{"d_model": 128, "n_head": 2, "n_kv_head": 2, "vocab_size": 2088, "positions": "rope", "qk_norm": false, "attn_scale": 0.125, "parallel_block": true, "beta2": 0.95, "grad_clip": 1.0, "schedule": "wsd", "batch_tokens": 16384, "doc_mask": false, "dataset": "wikipedia_en"}
Each number is 128 + 32 x the weight over its row's rms, rounded and kept within 0 to 255. Layers, rows and columns count from 0. The size above them is the row's rms in percent of the matrix's.

# layer 6 attention value, 128x128, rms 0.0812, rows 1-27, columns 0-127
size [120 108 106 100 115 107  95 105 106 109 108 102 103 109 112 111 103 100 100 104 103 101 110 109  99 100 101]
[[186 150 109 110 112 113 155 155 125 128  95 133 129  77 168  85 119  76 137  92 189 150  76  72 160 117 156 145 125 145  44 146 117 130 138 129 141 117 161 141 170  68 128 144 162 112 125 141 143  99 113  79 153  80 112 158 143  70 167 103 117  87 101 176 118 141 125 101 177 133 220 114 111 139 150 104 166 118 134  84  94 141 149 208 128 143 108 143 181 133 164  87 104  90  88 100 136 140 185 116 120  95  51 164 138  65 152 128 123 127 170 128 146 134 108 111 147 125 131 127  90  78 135 169 112 126 189 114]
 [115 137 163 136 132 115 127 131 164 133 144 139  84 161 144 171 144 206 133  81 140 205  92 185 129  60  75  86 178 103 132 111 156 133 117 127  91 102 127  94  87 197 237 145 121  98 124 121 140 126 150 167 149 165 108 147 135 136 154  65 103 132 134 160 154 176 125 123 151 140 112 102 185 129 122  96 130 105 106 168  89 167  54  96  95 129  84 161 113 160 143 140  80 101 125 126 181 135 144 136 174  92 149 140 138 142  71 129 145  84 165  93 142 102 124 158 137 113 153 144 135  72 133  76 130 137 164 120]
 [128 143 180 215 107 129 120  87 102 139 115 146  57 107 149  64 170  72 140 141 146 118 144 117  98 110 138 131 134  94  97 120 125  84 152 147 181 151 120 124 198 140 128 105  95 111 119 131 122 196 124 121 163  67 113 120  92 130 146  55 120 155 146 168 139 137 116 104  98 144 128  49 113  79 131 167 105 114 125  94 121 109 110 147 164 177 162 123 183 136 101 154 213 151 164 134  50 148 141 103 106 135  92 160  99  63 168 180 145  91  97 102 104 112 128 146 131 141 180 100 127 113 123 101 111  83 121 123]
 [ 86 182 159 146 102 200 191  71 116 146 156  58 166 140 160 162 131 122 128 123 128 110 174  95 132 112 154 137 153 122 196 165 119 124 124 110 119 110 162 105 145  96 169  86 106 124  52 174 141  96 146 130 142 162 105  97 180 100 125 136  92 108 115 169 157 104 127 136 123 133 209 129 181 130 148  91  89  94  69 199 133 119 131 111 148 140 114 124 191 109 125 127  66  71 103 100  91 117 134 102 111 108  84 130 132  91 141 125 119 137 102 188 137 115 127 136 114 121 174  90 154 173  99 127 139  69 120  66]
 [116 108 131 108 149 184 148 114 150  21 153 167 148 117 146 206 111 159 160 159 100  41 141 113 170 114 102 131 145  79 113  39 167 152  88 137 160 141 131 121 108 179 106 110 149 112  97  97 121 154  78 134  83 127 134 123 132 156 103 177 130 133 138 185 148 144  78 158 163 151 178 101 114 133 124 153 134 121 149  75 145 125 102 157 127 108 160 118 117 134 128 103 125  97 118 102 115 122 136 157 129 141 179 103 206 115 167 170 127 153  67  83  87 171 125 132 179 128 186 157  81 164 119 100 124 126 126  99]
 [ 97 137 209 124  94 163 100  96  82 123 167 122  30  97 132 180 162 181 133 135  91 112 191 127 127 132  25 126 191 106 178  90 100 205 141 106 154 151 118 120  76  80 149 118 115 113 122 130 160 118  75 146 126  99 149 175 117 152 138 116 132 156 175 140  72 187 187 148  72 160 133 114 146 101 131  92 121 150 151 131 144  95 132 127 102  98 149 112 108 142 103 115 156  81 176 151 111 142  92 154 125 125 155 127 118 152  79 126 134 128 104 139  99 170 115 128  79  83 150 136 147 155 119  98 127 139 113 150]
 [103 116 174  94 149 112 137 150 185 125  34 125 131 150 104 155 148 146 151 177  94 114 122 184 134 168 170 124 110  96 126 143  97 117 147  97 123 122 111 140  99 102  91 127 111 130 147 106 132 117 103 159  94  93 133 113 111 164 130 123 122  90 127 183 107  77  90 181 118 160 178 169 114 147 110 144 138 194 176 111 155 116 112 165  67 108 147 105  99 142 170  64 138 151 150  98 138 164 117 158  66 125 143 114  42 131 150 132 109  85 103  67 145 234 164  85 148 113 127  99 112 139 163 117  71 167 126 139]
 [111 100 154  57 164 102 146 127  85 128 183 108  94 129 152 116  78 161 184  68 139 136 121 139 127 182 200  65  80 144 183 146 101  89 134 116 119 119 168  97 116 182 134 176 131 101 136 188  94 116 110 129  49 127 100 126  99  88 175 193 143 114 159 154 164  98 123 101 132 131  88 150  97 137 166 118 174 110 100 129 100 152 125 162 150 162  91 134 137 129  98 171 173 110 172 129  96 105 121 156 168 117 152 103  61  87 122  88 164 114 135 145 102 182 160 151 134 172 148 114  84 127 124 108 123 107  88 157]
 [133  72 109  60 141 168 130  38  96 141 167 121 145  86 162 130 111 170  76  99 117 125 166  70  81 165 178 148 157 153 107 144 175 136 125 153 117 133 134  87 156 147  89 127 144 118  99  87 138 104 176 165 121 119 103 164 143 122 132 143 123 167 109 138 102 168  87 131 129  87  82 203 127 152 125 161  82 120 128 180  77 122 113  79 119 119 135 119 132 161  92 146 122 121  76 170 111  77 160 169  75 120 123 147 152 138 103 146 201 118  73 124 163 124 117  79 119 123 157 151 195 181 104 159  91 143 153 103]
 [141 109 174 165 119  91 113 150 147 121 121 111 127  93 145 153 149 153 143 170 131 183  83  61 184 191 154 187 128 128 133 134 132 148  95 146 140 106 183  90 165  89  89 175 107 142 148 105 115 103 152 134 170 127 102  73 155  67 162 153 113 125 120 122 136  96 168 154 151 164 163 130  45 146 120 184  94 137 104  72 126 123 167  74 104  84 107  77  95 121 148 137 107 107  92  99 148 130 136 169  20 161 102  88 107 119 114 187 151 155  90 110  94  82 109 146 115 143 119 132 105 153 134  89 148 135 161 126]
 [186 158 143 153 159  75 181 168 131 123 118 138  93  93  95 137  96 137 148 120 148  75 127 187 102 159 119  82 150 137  94  80 150 124 160 145 106 152 122 175 117 145 122 121 150  95  90 122 165 153 157  93 140 153 153 124 168 158 125  88 140 114  95 141  92 138  95 156 167 108 141 124 132 163 108  70 127 165  94  95 177 119  86 120 119  85 189 147 175 198 156 132 115 157 125  85  95 195 154  89 113 115 120 134 120 161  90 101  96  92  38 167 142 129 115 167 110 135 117 147 110  31 133 174 127 139  61 136]
 [ 94 158 123 190  94 141  83 145 159 149 121 103 110  83 206  96 163 126 134 106 149 102 112 144 122 146 165  79 189 140 104  82 163 141 139 139 143 121 145 144 153 128 144 123  87 168  93 138 161 123 139 176 108 108 192 103  90 133 139 154 185 103 154  93 132 185 158 136 167 128 146 143 141 169 110 115  80 185 193 170 163 186 143 105 153 130  55 104 143 146 201  66  94 154 108  94 132 137 101  84 120 149 103 111  63 140 140  84 125 123 132 139  89 109 121  93 149 101 163 141 151 135 103  56  93  95 126 114]
 [150 167  80 188 146 192 104 156 148 169  94  82  91 116 118 148 148  92 142 134  65 191 146 104 115 133 156  91 137  81  69 125 119 128 139  32 104 116 139 181 116 119 129 156 166 133 150  71 130 138 160 124 129 156 159 110 126 118 125  88 187 130  92  95 112 112 119 175 109 101 115  94 135  85 100 152  94 218 111 123  70  93 150 166 145  76  85 163 114 135  91 137 114 117 104 139 107 108 109 161 100 114 117 152 124 129 129 123 140  67 201 160 124  83 142 152 127 185 178 127 114 152 146 111 100 106 175 134]
 [201 173 133 142 156 112 132 145 159  55 126  91  85  96 161 143 153 131  83 126  87 176 122 204  91 133 110 109 107 135 148 113 106 117 125 155 189 108 148 152  37 159 160 120  90 135  99 155 143 125 110 134 121 105 149 156 141 177  84  91  81 101 103 128 100 146  88 171 128 139 102 131 127 142 141 151 232 152  65 142  94 134 117 114 132 153 177  73 128 117  83 188 159 107 128 144 135 111 120 131 110  80 112 133 112  94  52 164  93 121 157 115 104 137 144  42 128 144 135 126 134  91 134  94 127 127 122 158]
 [112 108  87 114 136 131 111  71 104 115 144  91 155 106 167 170 138  96 100 117 209 148  96  85 129 112 132 111 110 148 181 144 149 139 104 101 202 144 134 120 128 152 118 148 135 128 185 139 127 165 145 140 152  72 129  88  86 117 122 133 156 171 145 193 100 139 163 132 150 129  89  97 148  87  97 105 112 105 148  91 158  96 169 120 169 168 155 157  91 142 106 129 116  98 149 157 152 129 106  27 129 162 159 109  59 148 152 170 127 117  64 147  84 163 117 158 148 133 193  58 128  99  70  79 134 100 118 172]
 [ 79 140 128 107  91 138  77 123 105 125 124 125 127  73 103 118 118 127 153 142 116  90 121 131 106 125 146 161 147 123  93  88  80 138 108 130 164 167 110 168 173 107  96 125 168 102 124 120 137 142 151  79 143 115  68 120 100 124 138 101 129  36 141 183  96 121 110  81 103 148 108 145 186 119 117 104 102 138 165 102 213 148 131 108 170  83  97 108 107 131 169  76  90 168 129  84 161 132 147 200 137 111 109 130 184 124 166 142  63 143 156 106 138 191 136 104 108  66 105 195 126 124  98 114 185  60 170 121]
 [116 131  81  79 141 127 119  80 131  80  71 174 136 164 179 131 136 143 129 112 135 132  85  85  85 110 106  88 147 164 146 142 106 175 137 143 187  98 149  91 144  98 129 115 160 138 172 104  87  96  55 121 139 170 138 112 172 101  82 132 138 143 171 151 176  56 121  62 160 146  80 110  84 120 144 137 187 123 130 120 112 121 104 200 175 133 110 155 186 141 101 158 117 136  99  79 140  94 147 122 173 105  92 126 163 134 176 120  98 113  97 108  77 104  72 205 100 140 144 137 113 139 151 150 145 119 180 142]
 [112 128  81 192 127 149 107  92 112 125 128 140 200  88 119 177  63 104 178  93 135  87 102 101 106 112 123 132 121 108 149 127 106 135 142 137  46 111 108 120 113 133 139 121 184 144 133 138 181 140 136 128  94 156 125 112 105 129  95 132 107 134 118 177 163 137 185 113 121 185 130 105 179 145 147  91 107  44 106  83 135 161  83  76 103  77  92  94 123  96 127 153 129 116 117 105 168 155 164 155 171 104 172  85 199 115 183  89  95 175  75 112 109 121 114 103 105 149 107 189 132 164 189 139 105 114  94 112]
 [ 76 148 120 157  95 115 126 174 190 130 141 146 181  76 188  99 113 181 170 177 172 108 164 164 155  94 143  93 175 114 124 114 147  96 129 139 174 132 127 124 160 133  82 151  85 149 106 145 134 119  64 119 173  89 106 168 114 140 142  57  83 149 118 131 122 114  83 132  96 147 154 228 156 122 106 136  83 133 142 149 209 137 110 160  98 126  86 103 100 150 148  96 146 159 102 143 101 112 141 118 189 126 180 140  90 119  98 129  87 123 163 120 137  87 128 153  79 141  99  81  94 126 168 156 158  99 126  87]
 [163 124  85 116 144  65 115 133  95 137  85 103 105 171 107  94 160  94 131  82  97 161 150  72 104 108 191 198 147 187  86 148  87 130 162 131 101 127 117 160  66 152 156 135 112 122 111 105 160  50 116 119 112  39 115 114 147 126 139  98 100  76 140  91 159 107 113 165 188 151  65  99 129 127 137 172 168 154 192 135 153 102 110 125 139 132 190 120  90 123 143  83 150  75 124 120 104  93 147  87 133 174 148 144 142  89 112 102 109 144 151 149 169 116 167 162  94 104 117  88 143 111 125 167 140  90 160 139]
 [141 150 111 115 126 137 158 136 149 115  90 176 102 149  77 203 141  71 109 148 118 241 159 172 134 146 161 145 175 127 115 142 119 149  98  93 153 142 158 139 143  77  83  80 103  67  96 125 144  85 149  96 137 154 122 138 100 109 214 152 111 123  92  52 133 163 110 109  88 126 155 156 111 169 147  82 108 161 119 139 177 135 156 147 155 110 149 116 121 138 114 110 139 139 167 104  96  90 102 113 164 171 142 144 131 162 103 120  93 113 110 120 198  83 151 187  73 147  98 173 144 185 138 113  95 142 134 105]
 [114 156 131  97 108  78  98 153 114 120 128  77 131 104 134  98 103 169 105 100 152 162 137 118 172 176 147  88 124 102 132 130  59 144 129 127 145 163 178 124 103 118  65 127  79 179 141 107 117 102 148 139  99  92 131  67 126 138 140 115 127  64 184 160  65  99 172 152 114 153  72 128 152  62 142 179 135  77 185 107  89 153 163 122 148 122  91 115 155 172 128  79 120 170 114 114 116 114  91 115  91 175 180  93 118  55 167 125 118 127  93 121 115 198 163  60 146 149 102 109 142 140 101 165 128 157 158 138]
 [135 101 137  75 130  98 105  33 142 160 104  89 109  97 183  66 112 158  80 174 162 169 173  96 153 124 124  74 100 118 109 116 132 126 133 143 154 134 126 130 130  95 108  86 176 105 120 177 103 124 125 186 162 130 170 100  89 106  46 144 138 168 109 150 153  82 129  90  98 110 145 100 101 125 148 109 152 114  92 186 170 172 129 133 102 145 183  95 103 102 127 106  81 215 112 127 118 184 171 150  88 158  90 113 141 131 155 108 154 158  91 120 100 168 122  89 112 126 164  89 145 102 116 141  91  91 100 113]
 [ 86 144  89 123 170 133 125 151  99 133  72  93 117 110 102 109  79 195  76 160 152 114 130 107 182 181 126 139  82  97 177 100  92 173 141 167 152  99 112 153 186 173 186 175 126 140 106 166 145 154 104 100 125 137 136 158 140 139 177  67 114 114 111 178 136 186 120 126 125  85  83 161  85 135 107  47 145 112  91 122  81 150 136 110  98 178 181 122 125 132 179 128 115 135 151 128 161 121 107 115 133  80  87 133 134 100  82 162 160 157 113 125 150 137 123 118 139 165 140 181 167 199 155  87 100 114  81 141]
 [152 152  91   1 120 129 175 115 132 131 138  79 147  95  77 165 136 160 124 153 163 147 119 118  93 179 180 108  79 106 142 155 106 129 131 158 126 140 176 149 125 104 133 155 127  94 177  93 129 146 129  89 105 129 124  72 113  83 108 141 143 150 172 127 131  79 198 138 203 134  37 129  93 154 179  94 148  90 181 123 129 122 128 167 158 131 140 100 138 137  84 122 154 128 140 131 110 137 129 145  80 107  78 131  85 132 138 111 128 163  93  60 150 102 102 145 111  77 134 114 127 156 117 127 136 203 136 162]
 [109 184 101  86 134 132  74 131 166  93 107 163  90 150 108 117 118 162 144 173 157 145 151 183 104 146 105 142 120 140 109 132 120 134 195 159 178 134 151 122 148  96 198 113  64 153 140 135 158 107 117 116 117 117 128 102 103 124 152 112  98 196 114 123 132 109  72 181 179 135 233 155 149 184 141 122 158 169  91  72  96 158 153 194 155  81 111  93 196 125 130  61 144 174 101 112  85 131 122 130 129 108 104 115 104 166  92 114 133 151 104 121 107 127 153 128 135 153 170 133  71 130 168 145 108 148  79 125]
 [ 97  89 136  95 162 183 109  80 178 132 142 155  60 135 121 138  85 111 117 139 110  82 141 135  58 153 101 135  83 119 151 141 193 124 123 105 104 131  86  61 133  70  88 122 117  98  95 138 139 118 117 165 130 149 118 126 133 142 162 167 136 198 174 115 113 120 122 214 123 132 180 149 100 153 117 152 135 106 121 120 101 140 131 118  48 136 127 120 169 137 163 130  88 123 110 166 147 123 156 122 177 121 120 126  49 101 142 136 137 128  67 101 103 167 150 107  99 135 161 132 153  93 139  65 106  87  56 203]]
# layer 6 attention output (transposed), 128x128, rms 0.0833, rows 1-27, columns 0-127
size [118 108 104  95 106 110 101 107 104 111 111 104 103 110 114 113 111 105 100 106  99 104 111 107 107  91 107]
[[122 154 143  98 107 120 128 144 101 111 146 135  98 122 116 110  75 117 127 141 150 131 175 213 146 132  97 132 101 110 139 133 109 127 194 136  79 182 143 124 131 164 124 150 122 138 168  99  43 132 131 175 113 136 111 100  75 190  61 152 158 188 113 162 102 166 148 140  78  46  97 109 156 128 144 182 111 130 127 130 164 149 131 104 164 112 163 115 126 132  98 194 145 140 185 105 175  59 121 106  93 161 137 148 132 133  88 132 133 138 132 119 129 142 193 112 116  83 117 135 127 147 200  93  38 107 131 148]
 [ 89 129 107 142  96  75 170  85  79 160 125 126 163 173 109  60 118  90 127  85 154 110 119  65 150 145 171 120 128 110 117 149  95  39 130 111  93 211 224 141 141 109  89 101 114 172 176 154  77 122  88 123 125 160 123 156 134 140 194 130 105 146  96 111 132 107  69 109 109 175 129 150  90 116 116 133 102 132 144 166 171  67 151 183  86 174  94 118 132 128 110 114 168 110 119 134 117 122 155 115  90 173  71 114 124 158  96 150 149 145 126 120 130 154  91 135 107 137 158 100 177 134 124 164 163  98 106 116]
 [101 171 105  89 134 162 111 144 189  87 147 125 169 124 108 156 114 166  30 184 181 103 159 141 142  45 105  82  57 185  93  97 133 167 152 137 132 162  97 141 105 139 130 178 179 123 142  91  97 142 139 137 113 159 125 137 135 116 167 144 137  83  98 133 140 107 145 139 114 118 127  66 132 126 114 132 112 142  91 162 172 138 179 116 112 115 114 124 106 151 135  87 134  82  71 138 175  75 136 166 170  69 195  90 161 149 136 106 155 140 132  74 128  94 106 110 179 101 137 140 103 135 135 159 106  84 163 100]
 [167 133  55 107 136 101 128 174  73 114 112 104 125 157 151 137 131 131 148 170 191 151 102 134 166 133 178 113 147 116 136 100  80 136 129 162 162  99  94 187 151 185  78 112 120 132 135 101 135 137 119 161  99 140 157 121  95 151 146 125 150 144 144  75 140 202 170  76 129 117 183 135  99  75 102 118 129 180 143 153 147  91 113 139 134 108 112 163 119  96 164 161 130 145 187 147 145 103  87 119 112  95  94 120 113 141 118  90 149  89 121 114 160 140  65 130  85  61 100 101 100  79 187 148 213  96 171 189]
 [117  79 120 152 123 153 138 143 117 159 130  84  99  81 135 133 120 137 106 128 130 205 134 154 130  90  72 102 134 148 171 139 107  87 163 117 109  60 119 110 103  81  99 133 145 169 167 159  72  87 164  99 114  79 129 172 145 137 129  95 142  94 145  94  86 127 191 133  91 159 139 152 149 135 149 174 149 159 116 137 113 108 117 163  89 134  73 183  83 204 128 158 147 131  68  55 127 143 102 168 110 139 108 157  99  86 107 108 117 119 142 155 117 186 168 113 161 119 168 126 156 144  95 123  26 134  93 171]
 [122 158 109 149 153 123 137  99 190 100 189 147 200 108 127 144 167 115 107 118 139 135 118  92 125 101 107  98 161 141  73 123 112  31  96 148 161  92 185  95 183  38 119  83 119 111  74 102 127  95 158 154 114 158 114 131 148 150 125 148 127 163 123 123 170 102  92  98 151 160 147 133 100 179 161 109 132 127 144 186 109  86  86 136 108 105 101 140  88 142 154  97 100  93  61 118 198  95 127 136 175  88 121 142 161 109 164  73 112 118 110 114 115 131 146  95 176 160 140 157 127 110  86 189 101 158 129 104]
 [ 85  82 148 100 125 156 134  81 110  67 175 106 121 129 153  92 107 124  95  80  88 133 136 121 148 119 109 170 121 120 140  80 119 141 207 122 112 112 139  45 151  95 183 137 142 137 116 160 100 129 150  94 150  63 126 138 108 158  96 102 142  86  98  89 105 125 123 120 151 101  65  98 182 112 153 125 120 132 119 125 152 109 162 164  80 131 132 152 126 129 129  96 107 141 121 144 191 185 155 124 172 114  79 146 128 137 197 106 133 178 155 140 121 149 167 110 190 177  98 189  93 172  44  99  70 117 125 144]
 [146 130 189 131  85  92 117 155 179 165 106 111 118 153 156 155 129 164 119 153 102 112 121 111 131 132 147 177 156 153  93 126 139 119 151 113  96  48  95 163 169 209 148 129 149 146 109 157 171 118 117 171 132  96 189 172  70 114  97 120 133 123 146 139 151  92 163 156 173 174 162 134 153 111  96 147 154 105  92 179 187 123 149 162  93 152 172  99 125 125 103  96 109 142  78  84 146 154 156 113  13 129  95 126  99 192  82  90  71 108 144 111 123 113 131 123 162 172  82 107 153 143 119 111 161 134 129 122]
 [167 108 122 209 136 131 163 142 110 182  84 127  99  92 126 158  88 109 156 131 128  61 144 104 118 137 139 125 136 120 139 137  82 128 116 110 164 196 157 169 141 159 124 118  87 135 175 138  37 190 111  71  86 188 122 150 155 175 126 146  52 170 182  68 201 172 144 140 162 131 181  78  82 146 148 101 103 109  95 107 120 143 133 144 147 128 133 168 120 130 155 150 139 124 144  59 131 138 100 130 104 130 143 143 128 141 148 102 138 112 112 187 132 103 106 169  71  90 153 116 114 147 135  90  86 119 106 141]
 [164 103  62 145 143 113 161 126 123 140 170 154  70 133 124 140  85 165 131 151 175 147 156 170 135  99  83  94 126 162 116 155 131 183 145 150 112 108  52 101 122 189 123  96 127 113 153 116 172 135 168 133 136 125 108 108 170 111  92 143 114 169 107 121 133 187 147 116  62 109  95 106 148 105 147 116  85  93 129 149 130 110 120 113  92 131 131 185 181  94 151 150 153 139 150 127 104 141 137  50 156  51 182  84  87 115 159 112  69 101 138 202 171 154 180  86  98 123  94 110  93 118 121 131 131 121 102 200]
 [ 81 143 151  96 137 159 142  74 146  75 134 114 152 134 120 107 119  98 145 120 158 179 123 124 110 142 109  98 165  76 104 160 131 102 126  93  75 176 141 126 166  92 112 141  79 169 177  91  98  93  84 119 168 110 116 136 102 122 139 148 104  63 171 105 141 174 133 112 114 119 169 140 133  86 117 172 117 142 162 126 109 147 165 109 155 103 178 131 104  75 114 147 151 193  97 153 103  87  99 181 128 180 171 108 112 114 123 181 190 159 116 103 138 150 116  95 154 116 133 142 129 197  47 100  53 176 168 178]
 [142 151  89 127 198 108 123 136  96  50 219 140 105 134 142 105 112  67 146 157 149  96 146 101  62 124 107 124  71  61 127  83 138 110 178 121 121 142  84 145  55 137 140  93 145 128 136 129 111 105 120 122  96 183  90 100 141 102 136  80  99 122 132 110 105 152 113 119 142 144 137 165  52 129 130 131 156 120 128 144 122 223 129 178 104 213 150 148 142 111 103 124 144 130 193 168 137  92 161 100 139 133 106  97 148 136 140 112  88 147 123  81 108 122 100 105 153 134 117 121 120 101 143 156  93 160 197 159]
 [108 119 145  94 126 145  44 129 189 137 130 108 181 154 129  99 159 155  80 103 143  85 129  51 107 162 150 157 132 169 125 171 170 149 181 158  62 194 139  81  98 107 144 132 149 150  99 160  94 105 165  83 113  93  95 158 157 127  69 142  98 158 109 124 114 139 144  79 142 123 117 118  66 112 141  97 111 137 115  77 126 186 119 101 122 166  91 129 122 122 166 128 153 139 171  81 194 114 156 123 126  62 140  88 166 116 210 150 170 137 102 131 168 132  84 124  95 153  99 125 153 150 117 109 150 103 119  95]
 [125 137 151  95 105 123 131  86 119 134 147 154 153 157  72 140 168 142  76 134 153 121  88 111 161 165  93 151  95  98 101 166 142 113 113  89 136 134 148  59 194 115  84 191 100 175 109 125  23 118 110 104 134  94 109 124 133 102 178 115 152 173 117 129 122  57 141  95 180 128 133 140 120 115 156 145  76 129 134 135 147 112 145 121 106 137 144 110 135 119  89  96 109 119 117  49 143 187 137 184 131 142 165 125 142 166 158  63 179 101 134 158  86 146  95 115 179 176 156 162 146 137 125 204  81 173 132 126]
 [187 157 105 112 112 118 150 128 148 146 168 133  94 105 133 106 155 156 159 147 149 124 143 162 146  81 139  54  89 177 146 109 146 142 108 175 179  13  90 111  98 148 155 113 150 164 134 121 116 102  96 119 119 122 131 156  95  64 161 115 139 143 141 152 209 147  96 152 138 150 147 137  53 124 136 145  98 147  82 168 152 162 125 108 116  93 107 113 161 140 125 110 107 155  73 156 110  87 128 181 111  94  97  59 150 106 137 133 140 105 165  88 154  75 195 185 126 116 113  97 132 187 104 121 125 139  76 106]
 [103 110  72 133 170 108  89 166 138 111 144 108  98 151 102 122 136  67 169 152  92 149  91 173  53 102 116 126 120 109  81 130 111  89 174 149 156  72  86 143 151  87 131 151 149 121 151 106 153 104 188 158 142 117 109 136 124 119  89 156 178 107 136 148 129  85 115 128  89 102  81 110 140  98 179 129 209 117  82 135  77 140 115 156 146 112 167 104  80 131 130 115 124 119 145 143 107  96  91  79 136 169 111 150 117  75 149 189 128 225 151  76 138 134 180 102 122 133 191 155  82 144 102 155 185 126 142 116]
 [146 168  71 124 104 121  91 150 124 168 128  94 160 140 140 134  80 137 141 139 114  96 175 147 138 102 119 183  91 102 172 183 138 111 120 142 149  86  89 146 123 136 141 145  77 149 189 155 193 171 141 138 104  93 101 142 116 135 174 137 142 130 141 179  55  97 182 153 109 153 188 167 161 131  73 110 121  93 138 153 136 123 157 107 109 119  89  91  40 167 116 134 116 123 110 140 157  82 152 115  72 138  87 142 143 131  63 119 129 116 133 171 140 124 205 100  53  86  96 120 126 132 192 134 104 160 106 104]
 [166 113  98  61 163  88 180 159 129 105 116 136  73 135 173 132 121 167 156 109  83 145 148 170  86 124 189 132 131 125 111 118 134 118 137 144 111 174 113 125 125 140 122 130  94 118 120 186 132 110 131 120  99 118 100 145 181 207 120 152 137  92 179 131  89 138 119 141 147 133  94 132 129 104 148 146 155 160 144 132  97  46 131 139 165 115 153 172 108 177 148 184 127 145  89  72  33  87 113 114 107 139  45 200  88 130  70 195 126 124 136 172 133 105 166  97 101 111 144 105 131  97  96 129  86 152 135 137]
 [ 96 115 108 119 128 123 139  97 124  91 150  84  74 144 102 142 101  96  84 121 107 130 127  90 127 135 128 145 147  25 124 106 128 173  74 133 115  93 113 166 137 102 171 139 186 126 115  89 187 158 119 164 143 198 130 122 179 149 157 174 143 141 116 124 115 116 145  95 111  76 118 115 120 144 119 145 124  80  80 189  97 138 137 122 141 151  70 155 117 171 142  97  80 100 134 199 113 168 108  90  90 159 114 151 169  98 142 161 160 146 151 157  92 151  82  76 159 148 138 161 227 138 102 149 183 111 160 108]
 [ 96 145 178 161 163 170 114 121 136 141 143 194 200 146 128 140 148 149 157 163 106 130 144 156 105 114 120  92 135  56 105  79 182 174 129 175 133  49 119 111 192  98 114  73 137  72 125 120 102 157  88 139  79 131 133  92 113 187  96 123 117  94 100 160 106  77 133  98  92  92 166 136 163  75 128 106  98  87  93 126 164 183 129 115 169 126  96 112 182 164  75 142 142 125 199  85 122 136 125 171 140  80 130 167 117 170 132 118 125 121  94  92 127 147 135 121 164 103 128 157  84 133 133 154 158 129 105  86]
 [ 63 146  86 137 123 122 161 121  98 126 142 129 161 104 109 122 110 153 123 154 122  80  92  91 147 118 158  78 208 178 123 107 195 168 115 140 115 132 111 151  93 102 127 106  86 132 113 120 144 130 135 135 146 132 176  95 201 176  16 137  99 115 127 133 134 140 154 143 161  91 115  80 169  91  99 144 147 185 139 134  77 138 103  87 152 119 110 122 130  98 144 100 169 155 198 198 134 119 111 150  91 123 134 122 117  57 174 114 114 144 145 134 113 173  92  91 124 128 116 132 111  95 134 220  90  96 109  98]
 [158 124 159 142 157 166 107 152 135  74 164 144  82  94 154 153 125 159 121 191 139 129  98 139  68 164 110 197  51 142  99  67 131 142 176 130 147  15 135  75 161 150 147 115  97  90 114 170 110  98 124 155 133 134  99 173 112 143 112  92 140 139 104 123 127 111 146  78 108 117 147 100 121 152 138 153 135  98 132 146 151 164 113  93 106 138 166  72 127  96 130  80  75 138 131 145  81 147 159  83 166  51  99 173 133 102 122 139 102 142 153  80 124 164 187 143 168 106 138 119 100 166  95 156  82 124 150 147]
 [148 158 111 142  37 104 151 190 111  99 143 133  52 103 148 123 118 117 155 154 160  74  84 171 138 117 129 117 129 122 151 146  93 115 131 140 174 147 135 153 106 153 153 172  77 179 128 103 137 203 147  96 162 127 103 132 124 130 180 153  96 135 136  21 129 117  92 149 149 144 110 188 124 132 131 129 158 112 124  55 117 178 174 112 111 131 160  95 101  90 150 203 139 113 119 120 124 132 128 128 178 126  93 117 208 163 121 133 126 113 141  87  86 112 163  95 173 113  89 151 113  88 106  76 143 137 112 164]
 [160  87 143 141 164  84 186 120 152 130 167 116 125 123 100 125 151  63 149 146  74 172  71 145 142 169 173 132 137 155 108  97 134 114 108 125 108 205 166 111  96 131  75 115 101 178 143  87  70 121 155 118 169 115 178 120 151 156 132 147 131 138 124 101 113 171 160 135 190 163 116 148  75 147 159 173  91 110 115  80 129  61 130 108  78  81 113 119 128 129 114 115 149 112 165 106 141 104 101 147 119 199 190  59 131 184 106 141 144  93 192 137  80 127 156 136 153 127 143 119  83 156 121 110  75 115 172 139]
 [176 129 124 166 181 146 143 168 135 117 106 124 130 125 175 181  93 140 160 111 138  88 182 136 101 183  87 150 160 160 108 131 124 142  89 153 180  81  42 151 168  98 194  89  94 138 122 143  85 187 158 159 158 101 136 146 116 163 109 124 161 107 118 151 113 148  91 165  96 111 138 161 117 146 123 177 103 151 147 184 142 144 159  82  88  96 195 111 140 117  80 110 126 157 107  83 120 125 120  73 121 129 107 115 118 107 118  77  88  85 143 127 123  86 210 131  86 137 119 110 109 178 107 148  81 155  94  72]
 [130 135 204  90 112 164 193 111  75  78 122  90 114 136  99 119  86 135  60 134 122 161 130 105 129 148 101 135 164 110 127  95 148 112 106  78 125 135 101 104 171  92 152 135 123 181 137 118 140 135 166 150 108 103 134 143 117 175 105 172 108  99 128 105  70 148 167 124 121 107  68 149 122 110 135 124  66 124 139 147 148 139 143 104  92 191 124 125  62 157 148  93 155 174 164 146 156 104 148 109 154 165 153 150 166  77 130 114 161  97 136 118  83 111 166  68 175 215 112 112 133 113 132 137  13 136 132 153]
 [133 116 168 122 137 143 143  84 127  26 152 150 126 140 118 121 120 141 136 117 141 153 163  81 186  89 142 134 164 152 128 140 109  21  91  83 138  96 144 135  86 178 145 195 143 154 111 111 163 131 129 113 117 135 180 123 104 126 162 155 130 106 149 108 182 139 143 101 166 155  88 128 171 158 159  30 139 120 128 162 160 109 144 125 140 157  80 171 114 113 138 140 164 153  85 126 155 190 159 112  71 149  83 145 152 190 159 114 166 113 103 166 129  57 148 177 161 144 111 114  95 142 106 131 114 147  99 150]]